Weights of a small GPT-style language model, trained from scratch on English Wikipedia: 1.83M parameters.
Each number is 128 + 32 x the weight over its row's rms, rounded and kept within 0 to 255. Layers, rows and columns count from 0. Numbers have three digits each. The size before them is the row's rms in percent of the matrix's.

# up: layer 7 MLP up, 384x96, rms 0.221, rows 154-222, columns 0-95
# down: layer 7 MLP down (transposed), 384x96, rms 0.217, rows 154-222, columns 0-95
up154 117:107177115140124102160175128125118090180101056072116152134169175114174083183045185155111139138141143113142100106160106125099108069164125117120115126132167143175186123073113104165148133156095179141133084114175090117127087110153146100168070114149106201120148092132180108114125144111115116127
down154 110:097123126090113146123114110113115141130139085220079176103152131165088110100099168096130133162135092117140125110059156092130117112134146180149177101136154053127112107119125100120077206153139125180083142144144139162120145087090145137054150194153131120085123137169116061109164162125174123161
up155 112:114064139108191124145095177081139105125127099118177105174115124133147126191174113138068123090176142130167092143151111137191135108185170123143144139138156137167139112069079151114043113097116145147122170114107141076166090098129141170074082135123172104141122118150099159057103078122126117128
down155 095:140164117104040159148117128141125163072124150133101118103172138092074110125068109138124094128147128122110126132091084075150136183112119224153165102128132148091151119117108137177160175130182154119120119143134135128121124122139084069161101166193137112160242138146148091095139155132155100116
up156 108:183164079109105063139114165158123114129122135143178147092184140132107080160169172095109112183108131143156115142155037142127152132089134089092151113137192058134126098122172120143076120099117191106140102116120131114093176127130075128138199105099164119150135120133118142108171142125164047116
down156 115:162136129163090112128087124148129106145076082090106061171099138157110076117121110154120088136044151123140124136123120149159066167104142103098106085130119133088088129123119095141170115169049116174146132121100144150104110055186209105120087127086121122162140094134088104157126135139172153189
up157 098:132131075126185172062130139168153095120142187129115108081123129159155076101128129069116074190151078125091131148131109191128136145218114124158125130142154150155132173131147110094102119138139125123129128127161240138104149153113122167160087119119143134100147149185124184071159135132112156091
down157 100:113103145144126173168099129111195170123088092153141135125154129137141121129122112162138180074173106139102108119078144054145127141098168163089094120135155154154132131086159089134102128154046135092149116143201108082127098066094148145142155105108079108155090073079135118214134155144088161112
up158 091:118113075094119100081048138095130130133126101128145096150105090094149130082144076131066078171171108198164106125094072154129127153119214156063150088105150124173155201094155100123166136113124090108155148162135132133148118160104129099132131137077126140179178140132177134161103118113108146156
down158 101:079094145122127151125079110084122148130100087135071085099135073165086083162091165093162167132086118186138140122057061152098117115066145131146094119158120065146180111094172120145122031086133159104146141158105135129090159157137101136133150160139133079120116171126103134149119116177154104141
up159 110:126096161089219140088194065181103210149183113106148109073142167093130119175126090125113119092112160181133068154121131142066117109163106160122144055131131119094155139147138144099128139141151158140155128136087113108139101161117108183108167096178108101134134144124124142200143149125165135116
down159 110:172112132151133114101137180126147117135171146130175111122150123127114140169100150119162146099116105124050141104139110127106083168126123153167136118126184075218116106052129171167085106115102125162115139105142124154138109147126118194108107094146137163190090113092188202109109118091204147183
up160 097:112136133074139134072057171175127124132140136141186090069129128104106062088136193157142068110166145133148128119103146160153141118100146084154218128085101037170163123175092113161101136107145099132188132116079137128126134120175148120123179130137111133112127138163161097142152151093136095146
down160 104:155128240087187081087158126110111089140117087144145138134189171125141154102106092149187148122120144145172129110108166098126056185113112122124121113186123165124131200119155125113198082121143169107120138180139163132118181091156148135123094123151107155168134093099108092112138139124099157084
up161 085:126062162132096136194157111143109065164050101112081154131137153117109094119181181139119144129096126159149117099197098081206096172108137163120200092153135162076187109109114139099156130167171169154129121108127148142138122128095139140125132119132034133092106142156148158131116122102136132133
down161 090:125116098149139126164158191141125101115200104118152117146168123152205198142141140151097118103137143128019145143207079112165066133156110144081123135128111103152128095124177134091142183093111137117087092108144172090080142145134193076114110145124144115120119166072138121140128132117146154107
up162 092:115112132116103145100169105200189093105161092065125084114124114118106142136167139109119147101119131134171097132092094116151133081158187121140127090151070112142076077145176200184076108169155159130123117104166177148154124164112155146173110055147057097099128128142142074130131177126135122149
down162 098:080117177167092146114145157175103117073117112149147149151122124142203117125111144150088141150141151147138126124126145140150104127104107132209099094138140115135129082122140158174091142061118131042158100099066123156124180072144176093069136110162093094133068114167135128087166071120125066142
up163 119:091125113151182123088127183124073181096137116100111138121132084115169092140143123115175096115129082097175132101056071119158135094103153130119080166140140132096141176140111142145104104051132153144142091142092145115150129098142121162089081168124118082088173201066076144109149091149117179084
down163 078:125126124152088163178108108250109178127131098113068122123162150159143150154084085110128122161185086134077150127133043107131091121107065134155172151126098097135122177097120153099114094142127118132095081136148151159118146076107078150144137125153137128165124109175123084167127096109138099067
up164 096:158096108108128106084125102126139081123154053095094092119148129142168114132152119148139121088116113110126127121088142141166089140153124120147113102125145159161183142133092158206141201196104128174115122104102114079123132155164126186149168141097131105107143172136056134126094159099104138254
down164 104:126130131103113128103109139120109104104115120112092080139100129069181138099158125118174066166098131175120095140151128150111167110123128105133186206111157131174097104121167152193143174182165141209113098149047116124092082118110129130137155143186150077154161122208109131139078106142134128154
up165 089:149096127126131111106146142141158133086128183114154221144085116153186200095109078102140119153066076162126097101118150128171097128129100106130124195136166128209118143119161146139149175064111156153144083103121139103165110109155118143060123168088094121094096178134175136116089130123105096132
down165 095:103141062085161147114160070073128143134112094125133091162156117148099099089145132116119146133171077103061148103157159085172073187138119164141145116143141122118089141071121108193101131189138185202118124118076095090150143141124105104131128147092129142171144117123114131175079093118107058090
up166 109:108109098162127132121153107135170145111155057109174126166148145139074111210141132110136097163073136060136129188130078126086127136143164127102107090169131141155144120141184143067151133191112104134090123122090115130134041084110137159100103124157154165195112107182131167185136170123128121145
down166 101:210101129074138139157215168106145176102142115149117144058166126121134126094097099151133145132132079121134132181139141134203100142109090136169106140119154134136077118135150147103147129073130058134131117169087054125155170113136107136161098097154112139083127152056124126152116103180086143077
up167 110:169118157053142072149148162199135113136138108131121122117113098136146145121147132160099107154081156151134149050155135176145111143075138080111147110120146111167110128146181156169095054110151171111132123088075156123135174137156102122091133149100089088195095114021130167147120131131101163131
down167 113:133130078149104084064164092081142096168149149169103155097137108139151144175113112107154103111092105074152145191154073179107143110131123151098143114110164127131137141140160116141110211121140170162123066155107175238146125155087166114109148195118143110130127091060130143120103135110106143143
up168 086:125123131122122066108059170083164123157134081151162129132088199138110112130152111090143095142083107104086179158129172148188113112151109127177153109140131129111095154184175134138118212080138165134110134123134120131121056099073167136120108074088160088144148176118113101154132122050142148134
down168 094:136130120152158183143163104069095126066136127105134107141144136179196155090149151118096096106126173151162166141154158136125074136114105119160136098122107206110142124122081077133080112137087110152171147146129104126163137079111180055129144142125183115118131154207151104191107120179114112193
up169 107:100163094138151073102138148161146106084143130135119145085097087165162096169146128076173100126099101154067130094118116125131150116134139069167095119129157146134132158140110157095151099186139149087083109147176160105188081122048139142190146164052202112097101123140063093118133128145123112117
down169 111:153052152135135098148166110120157086159152119121166087058127146088107146146111169138117159102103119157143140110165149091116111123121102151129124097103106123148193078164114059110127113086123126108093141112143105145182216140122099142158191189076142111101156116053153100141100107083103089182
up170 082:085126135146090173149094116114130138104132115183177101126122161091080151114116103116087098174122162122144089090113074158103089133074202165109084096160105115145122141132092100113207095171099125135129108100171185139119132150135043112173131115131143125123141108115172068166176165148187154157
down170 089:086128051157191103117117156081120167111125141129143119141161121154179124097116206123130083141126125100105127168171098060156080070179124168135140094118141174158166153097130154128146140156143084131118047115138132197173167086090147161112107104187133146129133142094077150157114122128120098165
up171 087:139136109046117176146133118121116159140111136117154139098184095107099078170156112099126139086117127077108125159108210167130186182148167155119121183148056103122187117141170134174114143122152062051095171089118137153124137110129133160186144097117094136109137118100180109127148141176155146119
down171 093:107149085149120124140096141119133108115146088036119122138110127147100111113118181111130074126196118089096118119127096143120147116123080127157107103132184128118081154110112177125189102126195126047161149100161076149101180152124110232092120170175163121133131117130138137063131107131117085163
up172 102:103148127142116123086171114117143129104063120135100085100120103100186113149160155116170062129070112067189154078189118145130130169127164171063131208037107129130183096100159129131113145155143131103154092109111156107167124187133156108186134133091155131145148164108119091131134136135140144148
down172 102:143169164108131108120117163184155155140135133124113116176134156071112075149092194196130115145118130134121064095109118107158122131145155141095089121161162137112149137121098161146150103161101162184139151166119015188130134139156175197171112099124125100142145116160124099111061068109110151160
up173 091:175082122168108090138122178134083157153073090148115209104146134152184118117146172120199144109064141123092086158128110130101121142103158055181176146123133158147110165121123162119090100133118121106106128133117151133077167177136091193121126150140202120077129115110113099112114087093096111176
down173 096:103079056094083185145158097121168143084144162138148073108120076106107126119109134115107089104095090144101218153113114084167120119125161158149156121099127093091087099134180077120154145159103143129180108111122197077127144063137111117180132114108098187135142174130104178153095141114155118136
up174 103:144105107154157158098143146105097129125145146102154116081158148139195045099144105110094131149120087139095167129088102152112150145149139120108132138065137161114114081122081172062165138143203164134117136139123148090190108151143103082134118047165083213125105102113128119190129160115177113146
down174 108:119157137091165088088172160166093206170070083156078151128072131145124130171098133117126135118131177132139131147067128187191185095123127149137148090121151133124132133087161178148104169154172132140181122128126130089168128112161118143153143141057138126119172160159152092085175174141147084091
up175 091:073114106146093141113123135098128132142150104134125075090135117083174111140138127192134137141129171103108093098141198161104134091099125128113144110136145123120097133085132084146110107161088146168120114145145080137111187076137123146108082100116196200102090076133159159100173214070193170167
down175 093:055141207118181116120127130133147126111126157114087154146169112128094124088156113087112197165133116134162094154083120062165105110167129118181180167129120056141102157194119101059110157142109106161079121149123145115139181125152132142195132122142085130163141135115125078112140134111133158199
up176 097:157110160148172144114133090124079102143130194089134154117166102131144167166121134121172108074100149128164109120112144142143102150114118085060134080067121090172132072083191148154116182174202149121160106067126097129170098128087109155138179116079134126117202151142140145176141103116164120121
down176 098:096098076136204152135121094174072171156100143153129153195142112166177138142130086068117154152106111120112177161116111034134090106130151146127126105136114100147136143109139109178160145118130088138122082125110208111166140110109091111068120147160206104178136136157138104149136152110190105119
up177 096:112110087136154184148088108130131102148147075119158103119091118122151109133104141133058115137125162138125121129141091113152141108136170142162138157128148158111155198132189077145168124138097066150174141140112120088171126176173207064118109145099147095130133118145166199159157118055111046090
down177 098:131183124125191102046138153111118107076148113198138137101072121155077099100158119172146148097096030121128144087126125166124096175098161154170126145121135088142147171133093130172133150089093135134135133114094096158132099190092172114099123144106115089129117145110208121147107098117182163133
up178 105:160094104114091080101172199108103165168114117114103105147133107142138103170174138131116126039139160122071105126118157217151160124116110096067071208129096114118167094123152153132187128086140137131145130177159185134120137096155118110124112168152147116144064151092164144175159123138135120121
down178 088:136118065144140105124099120165082188124145161122085154134117119126179251115102144120096105181145113179124152170090166083141078139132093115183149139161086187104128109056154162159131117150086085141153101135100123141163112118093182130133107100170119109112105112178104125120112154152080121114
up179 110:071121175060192068128062105204124154112115092181113131131092137185166150128147169073102152092131139115132126084080152114083173103101132158098140086130138167121115141148175175122129128059103188130104157179142150094127146143101145116106136127163091147144174122129096143109152121126081172144
down179 109:131160110171103145107150116137095116135138131114109143107117079114092097114077132157150133104108139177100129098123146136083114100187139121143129153155086018201105099167130132129133090184162109147135113108130135146148180130096142092152204137081156130158153060104114120083232132091093125142
up180 092:118103133132124073156136128129111147113154134121120105112173047078128164201149174168099127106163151104096110149162126140106108059161085176092132184160148113121134117153108103143128179134120153090109116139068148085142132130176118119117081141126230164087177151140130135146140107146111068202
down180 097:104121141144114177111123149130160080156141168098173141092063142194171142133144166090148119103174117139178120088086198097169109090127121137119123158088168058136160105151125085064126098129114087116173122152157118108124174116124127138135106117211104096189095155148137163119128120085162089072
up181 094:177081187152139077091138131171102117135170112133168125086161151091125176113139133101130173170148037163160161117088154134126106179157190094084131136133095122155137087152142192133147057105159140133106099118103103122174106204156100166142114166104121130137095108135105093098161070140125152133
down181 096:147125136083057127156156126177137051092105153134159136126138173136142144084132090157146130106132163116143134135129102105180142092155122055103087120097152124112124123053173132120139113131138072116116145177099140137105118118085050161176105178138107091029146164115146063134123088113129160155
up182 108:143120098151144121064144162130181112111176140138132135104086111102091065129077083129086166178172180165139117115109150157162114167101097088175142163129131116089130125135121147050046050130125111103175131151087167122117116103106137153133134065132100149106075141080127192119135110160124108157
down182 106:142121138107151113170147133166080139089125143178080064143119138130155184092150141149117133071086062135166102122161112143168131114090136201141090125142126167127083073144106093087165150161120129114141102184128074075151150153114127187181105128144106158130221168116139158155159138086146157129
up183 095:171130089091132125094149118171167125143100136134098100143182193108098111116121181130082078135035112147164127160158086129114177105122151123121137084159119170082108188139162095155132176177120124090133150135124133165099130075136092121173147114147141158196141208091067121174140118118113148108
down183 102:120129113127126134170156112137161113093132121125137116191131119098162144171106122109092077136091156041130059135157091157158109079161105153083161105120195088124160233120128153100045145136147095123157070082121114161175125139142123123130143133128175153151110127117094074141145140107103082091
up184 109:168165059095194127144159161127154126119136115082153177087152100082173121163137122106142115118079091127079140130156142154130104128182182112111106176148156158151068165117158170105151145141132088100114092111171140111134081132150114110149084156120113169154064226094143096110113070107129097104
down184 092:071111170179066106159115178116100216142100169162145117141125136154148102117115192121131098139148113148071131199116142107097101149108121148165120109137098137111132125081140153187169109118108126139118146115126120077158131191140139068114166132110149122162186106060139175191118184174106130118
up185 095:086135150163150122153141105087110139193143114108121145177143157138100137092118113096102087172151183114169137114157111162065160098164128135101121103117128155166158077113167198047101113167114131084108113122087105135112189160160113170108165089148139055110144119063092167111083134091118157088
down185 097:158212108106191097087114160115073119093135166124176100109142183130117106098142089149176106131088118123141055143076128162151153186137120124167149098150051092105109164125150132172138123130152200116121111136128127138139027181088145084126111110138121127148080119098136097131160143118151139140
up186 095:126149104138128144095113123077189137078109125092136185110183082133096114126064120167148180100101097154068142161145081136108163105161175099107113121111143148151148118152078162123159199166147120140157124073193190061166108127151098136089129168167127165096184119140160102116119176133129124128
down186 095:102200176166148136163123186117197126147129136147147058094103179089134133151145145172102155146165124093092146113123191155100087124157139167186107175144135116075101071131089155108135087139116072144106143162066117151174086133122169116085177096104130139143158114135134124117180140116170175134
up187 089:118094147082121126085123144186130103073095125095144095094049103133140153108115093146129109174117141090114104125125092147115125153128159120152112152136121058183180139150155130153057137173140167083164124117161158117112097093140082169142176074106164114149090157165144098194120158140158182202
down187 098:136140127124105122077142068175121092108082192141125135115072119177151122128091102076173073132125131149137082129091126086181102118138124138108150063101152193164106129088090073112162107116143127149189115170090133135072083109164145082086184129149089172106155106114116093147121134094076107146
up188 110:135133138119080136091130085139121116152104056154153101163096134170178136130107127144067151165118189126112124107123069131123182159138117103150066137151184111103172108059106127136144120122161131167192108074183142075141099108084106171141132138082172135131208115116144106130125139064103179115
down188 114:102120113155165139138136141170153140155130098104085154136115100150137047114074144123124130098140098127104183096115125158083090126143076133107134149140141117082117119081099179170087134080201155159160123124111208179084194122059074146082126107112086088134119124156119150145147077100168086117
up189 099:114139117099120151159143142142129114079095128143141117136106100116152059211152099089200099124088103116138193151184140143118121092106084152113132165134161106150025171120100110152091191087074145115145122132154143092176101156152086107149105120068088144136117129110101085124175139139149127179
down189 097:069127127159120159152127145106093163137119115114104134146086175089104118145121127184088116137188170150079139139182070152124164157203119084183076122165096114134118148153102129142102128140146159167122125147092123145126145164107070141101142107067166171095117137082040105128075133163138057137
up190 104:102124150161126112118130054150136147235103077147125116147164127179130105140148134127119130146180142124138146161131105148159108053125154133160162137097144128215113093089130158113082167129118146062168139136125086100159119119122113040106123049111157084128095112136141147104075140132133081100
down190 105:130098152090214114140142140127082093077146154101161123117093170122176148126192157116077100135070137102054125133116109183141115135098117099121115101098144136194120118139109151159114118146064071127115132145111111191115124153127103123145166094141089120110120147103203052153088073177102119134
up191 110:050110127144113143070140154130112178101081120197178154158052092137182152147093109189142129098111120180148120130072130195166148113160087169139109136132193163144134145078071156133110137155118147095129113137108110156111113085141131132132127118112052162076109185130102147104106125127147122161
down191 103:146083132072154126155165177136142129189131098146088141113172119135137163115159078133159136123062134114123114138097135066127112124078109112132147190120108146040137065189161169060098134128143130053192126152106135090093140113136120132158131181125139134202116138126136168176129094122146113106
up192 098:111145104153169171139138098128084084191167142153121162153129151116229106109116081148112093095126105173113093129130174100169189117113136100142099162125168194098137160134139094110201142098136117074138111157102138144158084137152129167110111147121099172132110148052163109090141079083115144176
down192 101:171058188130180133118112134127157042104132084131163141103118120127152147147142081134177168110089119098108101136182174153187132159080144097073088093119110170133120112179172162157132144114160136145127106147137101122122136099190097103174140132131149127160125068138128112116123175115069074056
up193 118:170143094122085132123137071088129146103137105192129173138063144119156140146166161103166147114115147117183183104164127134113156117095142085111111077054116126127172139177125111136151122170128135085195132059159102153075130124132120193148154139127162078104117177167089095155180128128147064129
down193 097:125121098138144102131091124146170148157123146161095118099116147190182135144113125120108139150107145078109098086156122097092137116134124102186149093110096138064123064052086104186133091167103171132098134149090138095029111171125138076123115108132072126159172148166156094109093161179154082137
up194 099:153115117179081119127083109115090046173115117032182175127115077124130155100103134109125161147188114083115144068150128144131079118173097124126110112162120132111147178126141075160151147138160095130143100166190073128180168109088129091155151118112118151072107173116188112135134101111113119125
down194 112:243055151102181152125142167133163108147101141175097128130129181168122140120154136059097139125116057109135115114147113125129139132141085161124133147157126131149043102172113098117143119105113144100117067146152088113145130160126138128144123195167121098165157138134127161155129212155111089176
up195 099:107097145125107153158104076066126129119120152133144165098079113165143132179094186148184092152081107101203112105125101113204127147154092071140140141136065114120086172124105101128158196153131110140123137101143079121117112080159121134126090143146140145164124165180128194105123089173065167119
down195 099:139127145166102154146101183052199119139162153164057065118074149156152143153183126173150143173177126100089073066101111147102167131109117138135079127162152127154105102070153178089170167135138111154139179115092145142126140152110138115147131089103110151120147068122105116161110114087107086103
up196 109:108121140143036120057094084121127116124112126100180107198162131138088104072118224156099123163133132140128148113118129144097129108193089075141173149190132122125068144042099129137127129129113116106183166091124142082072106138094129124111128124102108120101165141159134130146093115081139108136
down196 095:093159052124192093158151127154089155146132145102122105119063132148152132171123092152088126138153138128145156151128161104106112084093149129109113136120091217167203059141064131126149132116084099085134070114071177181121170115147137091058171137138150116163134121146156102120149136139152145128
up197 090:181124049135121127138129116184134148152149121133125093127200141097148137129091152166096126116101130130146120136056133152106138069113148142113142119191130124094105173098093112137159104102087076150053093159203138109106141127106145083130141156159148172117022128082136096140112072161108149127
down197 097:092114137100125096167185169142136160080091110118099045133137172160176090102171107140098118136140184149180171163130132111182102139177127062100171150076114127117154105148093160112165169119110132077150089161126190104155148081104137089135080163196119129109150133121145160114104128102090122165
up198 091:119111183132127155118141146135171149105158101126139142117145137066157119162094107113152168110107091130146113108124090149100104139083126197074130125141106124119154098151194115169118133099191086129117142167111100121125145117128162112223195135063177138127119188155054118185124050120085123118
down198 104:086152109128149064147149183084092169139155105083081152131151083122164118101136107128164152124127115165121103112146122114167185184137137133097125128137171170083105135168055184103158174097125092077108126125120121171078147086111162132159135168160132150098107109085141112215072141097146140183
up199 115:073181108085135135165158067138130121107096134170166159124096133130138096140123145118122110131103119133115132134099111076137173112101123128169177137174146122179168129122098123104077176158161187120144140070140096126161086067050076137143179147119115157117103114057184077094120086179142084112
down199 114:089121078124145102145122165070174119138192120146124167124139114154117124132073211157116193083139138136132127133161214154101210157142144126142140133086136150148137147094115113175150147090124135142108140167130134113121117192113119076104037143120108102130141102100179118183150162086149149177
up200 110:148158113124142145135168095190152184141037126064106134107134150080125119115148069165093088084140096150082168156145092133128185091136090122185170195135135129116120139136180121112111118112174187149138158138217132107106114135158106125154106059144095174119144101118103124106163150148125120112
down200 091:097164154170161115097117127104123204105068134170070153150136093120155146191147126148115149149154111125190121101095108098153083130150077188126169152158135157114117111166088152114157155148186147154115135145081145111127120115128113051152131130101137135151192053151097127117110033116165115126
up201 107:136111121086110069127140178037100135097135115159188145173116087112170118129132145119128080147084167066131161121120101122082164148122127086106145163173118106129157151134172083154151156181077147142045164163097113130107124104148165086168209156136125106154101143115102111151146118138125149188
down201 103:138181137130197148093145140149089088121067131120072152063182171140086074172114083102170122114109150123139117096147133136153095096080149173175099138136097143077131136187137122078129129117201086112110119160163141145103130108140115124169058098136109173159173119143077133087115082109146100120
up202 128:143094156125051116150189119101172144183194132095118139100152073123126167173123140128127157110177094076161082102165147122126136090136111159077155145135141132101151115125116112192081088147127117110109165138099182060170156109166078148111108119152139089113083119149130122170174061145122068145
down202 079:154123068091117123095149109091125169097132161128076134120105123135140185124097180153142121138183140130142097149149099060114138066100087146080145118128117129102131128106125108144089122126087064116118128170050164120122124107111102148126084153086149040215121071131152114106111095150137049117
up203 114:102090102137101119067110125156116143091160116133141140107168128125124106182116150070140110089101155130136167187099067177109143115134145102196084096154123184130151143118119148143114175155112174114117092096103126136178170186176067153162104055110113038132121166126069117130144155133123088128
down203 115:099110135127101102097068099070157139131192179123104111107086186116087133127139135127187143106163136126173078104148145100128078153159094133112101158148146074190142148148110127119127146146140137150081147124142119153052127144103120073149176168136078089119162133194087101120148041102122141076
up204 088:147126150101167127150096096137191176125130096122117123150150144187132128165067172148145081083130110089214107085159131148107123137098170159090185152213117107182058075158176131143119091113109142148164152141123122109124087150088143125100166072112144126096113130127092111140130188141127107084
down204 095:147085134143136197187087148092091103111175133091065151144134150167112164171106142096135140109153130145069084141095146094151136120096134130172093037159137144035099129123125118113115072157138105115097114169110114147089171152186167108153191133163141127143104160153165123158096146105146105095
up205 104:116075049111130110134109191152133123099086118131185099147157172128052133127082163094107115144114135088109134085105202165103174123100171117124122124103127088111142155106091143118113147174183158042163154089129109172119139124099079114108098115133164075125164141121088120117158140085170101171
down205 101:081110160139144165089102125124121111103237088130140136153111122102118106124086153143212139137081130140083152146185151138152162140121115138098128170147143110155124131149169116143172119101121082108060148178122170120165117144109128055146168136089070109118131160145133116129097124058214142166
up206 108:111136120154110099115098202177087130147138127160161126065124089100100125095118139128124108153069127082216163109103164116083154101137111139126137161180151170130149100140163087144120108132186091142133099098049102182138136172128134206073150124158153116140100139145087093198130112095148129115
down206 102:137092157084134074118106106146146115132116200167096126153117200144148132132084133137143194132125098137123116127138128114110141110073147108077109135086163127145132052187093127155082144119131159132094154140101141120203121187159119129231156103173118104104098134083151078144134131069100173121
up207 089:175081153157141096154129119102144194169117162158141067147164113119153138122082114126077101178122175138077072202100104170111103150112106136147074139098109101208106134088124111130117147146165131138140130112126155153122071125119136109155152044110145124133099110171095157164137076167148174187
down207 097:135109139137136128143126071092109133136133160130082101056082128104154137129113100062174090152107136038097028131127092136142167114116132098089103143166096093092097146075108096114150091161144096150125068169122162124120112097084129170125130143141090122131206087130122101170102119174086116113
up208 109:152102142163116156105165127187189138149084133123112082133072179128157138120101171064152115111154116148165080102092126156102130163179200152116141124144142128148122166134166126110095151176191157076095077189174138151130109146121090142130128085075124120109108205111106163122126100199145138117
down208 109:169158163104165115181173116096099150130127129156133141108145058162134104175151137107147095196056154131093187145164171117118167156140109129216082165127140167128163075081091126168113155104107145145177155085126070106156118131126149136100149185143132104121156108114173125123189155109095119102
up209 097:115116115147092141097139138139157086156078082108074062144106150130150123137138187115142144139211090151200097135093154116075171057131143102157133138154158114174092111137158058188137104084098159103096102110149144144108093102163103103133109134073142122114115169047134133096132143160145153099
down209 106:135122094104099159151139117118113167137161128123169164133165138158121154062081080168120076120092121177059146114165074096129186153164127154142076136179061129099176115105063186161141107153131165163063120108108157144088116183126119143130153113154123127134117140107121093129073100117184109079
up210 108:131117103124158120082142124179163083132168135114128127098085136080120130200172117119077121152142110138168085099117112142160181095118098086091139147193130109122121054131156121129102127094173182143178072158118097135107121153161075111079088184160081116173107163083156179125090098144145162159
down210 114:132118153107129086139101144159081114157107122110055125108073118090117128126098149117132077147092073132144105162103088142133083141056199150119131077170082170159134144103104127135209140189174143201164084162109079128114101144145088069127169108121117140136144150101122134081112135128107077100
up211 098:063134132057135097152109068065151155196117135124135113095172122160156185134144146131138155129116097082107062105103150153100190140142158113111235137090114154126113125153174114127100179116130121141074111109109104100142126107130207156105124149128159094118177149070143122106115099124140167108
down211 114:146110130139104101110113125135170084150123108139129159095142113145122082087117174097153105055127148125180105123162106123132210124179174158157112143133077157128092194113117180161118192107100138133116161120103148115092215099123136093129109137128092140156124172111132110078167135190222121167
up212 105:132155130087141071118112162127124113105164097117187105104117161151149098140144137153109103119076125063086162123095128125116166132142100204184107139164117206144099131148117095154119167117097120098197101059093168097118123136093110134110092086183200109140136141145173132182186119162126138177
down212 106:111156099124091146046140087130103088161088121152137187106110166184147140087077142082151133113219108104145153173138133156118068115181168118140105081168116117130180120128148136129170163115149083104134160134122182148122119180116100113152162137119091108173154112147092109165080138080186154159
up213 100:144169085122053092095204121117153115098151110119128122131107118131125094137156145104107100124111110131186121184164036188132176119145083109128084125117051138131127105114150188151127133094121152165167080106104158135175148136166124134136129099148148110176200132096055136136142151097077098129
down213 103:110143145150147118178074127148148201090146190171128103173057132172170124084062079155125094140088130193094152134140149138055133160108108076133093146148096124122140125121156168178088116144144080146070174133176129135088150125110133105126141124122094152146151114070181140151125131083123134095
up214 093:100075159154151085137078155078166074120105156122093166139079101077145147127148161135180124092130165117115110151172134100108112156117157131148108139099086116128127146165136188116070169071111168147128138187147159087159073125157175108104123093112107072140113170138126115128150118151022106172
down214 099:140164064091108095140102130141074110115141119135125133073148120169130120113142104113134125129166120162159145072139145111140067103084099073070128088122143154193190113125103183124145167160081119098173137101130104173135108083128137096084111144171084106137158119111179194176198118078103167155
up215 101:088135058130124077160058167104131108142115104104160165138152139087170098187137138160170160124138152078140111104116143098146141148133131157134154153107129101165167133155161181094119147033173159133136117148156135151105118121110059137166125146144114084097110137121118055186164214088150128119
down215 093:109184129140153132168073110106133084195124167134096158102073111166108170086110172118131092132139093163122112060198174117158163173170113154129162157152149077134160102138155169179123139110109107062104056126180136145134147163161122102132144145156132086097113113176181137093112132145169111144
up216 102:139163105164135088103133076132085151082137129108142168177143149112154103135122125160133138123089134162160092059182141099129097139152152096109171147188141140167115075157133095138166140076116150095155149116076121140220100149088058162137190144075140154115142139136105106101140057173084119101
down216 111:066101148076107154113140155116093114153133142133148113082132165133054133119135114111144120128139108173151080055116154134136131104084149180116118121120117124125136150185138156168134106101106217121130026122133197099029149142094095123152059142125150142139123114068134134156133119156147132151
up217 115:121077095119125095166122047115133127097130078123159112134179156184135150088137115169107119115042168073107080126131171099151173120180174153143154094166071089130129143142136125114133164197116117145177134125139120102121094095125046106081176131105069149160123144164103151121156107141146105137
down217 103:125164118146105118118138136152121159118089098119120167097136109114128091163126058112126154134174117105147096114127066114149109107158130115135129163160117065107090131052193099131132135226128129125122094118148215110089125100044128173108133113115150101173154117097154120119138063125131218115
up218 105:154126117096115155140112144093193159113078137145184159134175147131107084142135174161138100084110100115140144138106110131128090088127127151084153101169108113133043193103080140122183085134154157117122184117095149133144070183142130036155075175150109098098099162166095141133163132160153157108
down218 108:214139142125125107088136121114086102217162085132117102128131130100163159108139137153106153145150130116136086104090057131159093135157144194075084178159159110117122157113130085133181103131092120101147085129143142137138171097116154186155130069183068103179139109121125122108072134108093173169
up219 098:162118141147125173151125166131181132164101169113129116149154111104134084142151090141125185099115116150152096099129072161131208089097118160063137153065129088109181081142104105169099094140117129139090176133109108123103124148137111076206145101149118052139082137156124112130174102150147045107
down219 098:149186109123139142149077205084140186161129166198129119195130125194144136149165176131137144158131150090060094144136162094116120135140101136157147176148137191112072114173146146123113111088137127117148145183085083120070070147132124174141100102113136080118120121094170103170155110114130096134
up220 107:108118129195059110105133080141184113126196094130133096138134155101141108142136136154133140136094097156139156098145083122093197142103150105122077116164180146173234082136137102104133119122175168104131131090083107153152117115141097154100083134105135150135202104135128138054081156111140086109
down220 106:059127141152108151101096095096101128134086145177104142062154182151108132102083166131144202123092165121126150171130149087081184149128180173134112176105139131145169161190115116132136145133102137097147108179096161134172136051130136154139141151096100174121167122178139139109115119143036115130
up221 098:127117175135104100087111122105153132096048104132180131091131154139112119117155141111137186138179142079150085137132146146130163097154117121108126166100117114153074095094128136180076108092142151164089124090138121120089161145128238133121132149177159148161119150067186174174173192108108149095
down221 101:156146121132162139152115159103126172172127095116139164051152137107119140132155187086172194115082116145175126149195175141155110080088046107153147086122110120108143208163100129126095130090180153179155138136086117150141121090091100104172149081178104119121195126136118107154128113119131107106
up222 101:167090167117199103178142158195147135103137079086114133127104135151120126087113124134120111091103170143119157101133112186114166114189149120082131087043057134091103137192115077087093106119103154127149128117134163091134078149117110181153066098164144127142099105100118139083108115143127117190
down222 106:117104148107130127143114094119065141127151121125115112209192122138126142156180177119137154149094167158139173145063163076122080109178149128113068121063116131129127098144102179156135146093128076130125072122070191131124086122178098092164135138153130153112085155120082138182137130107066143084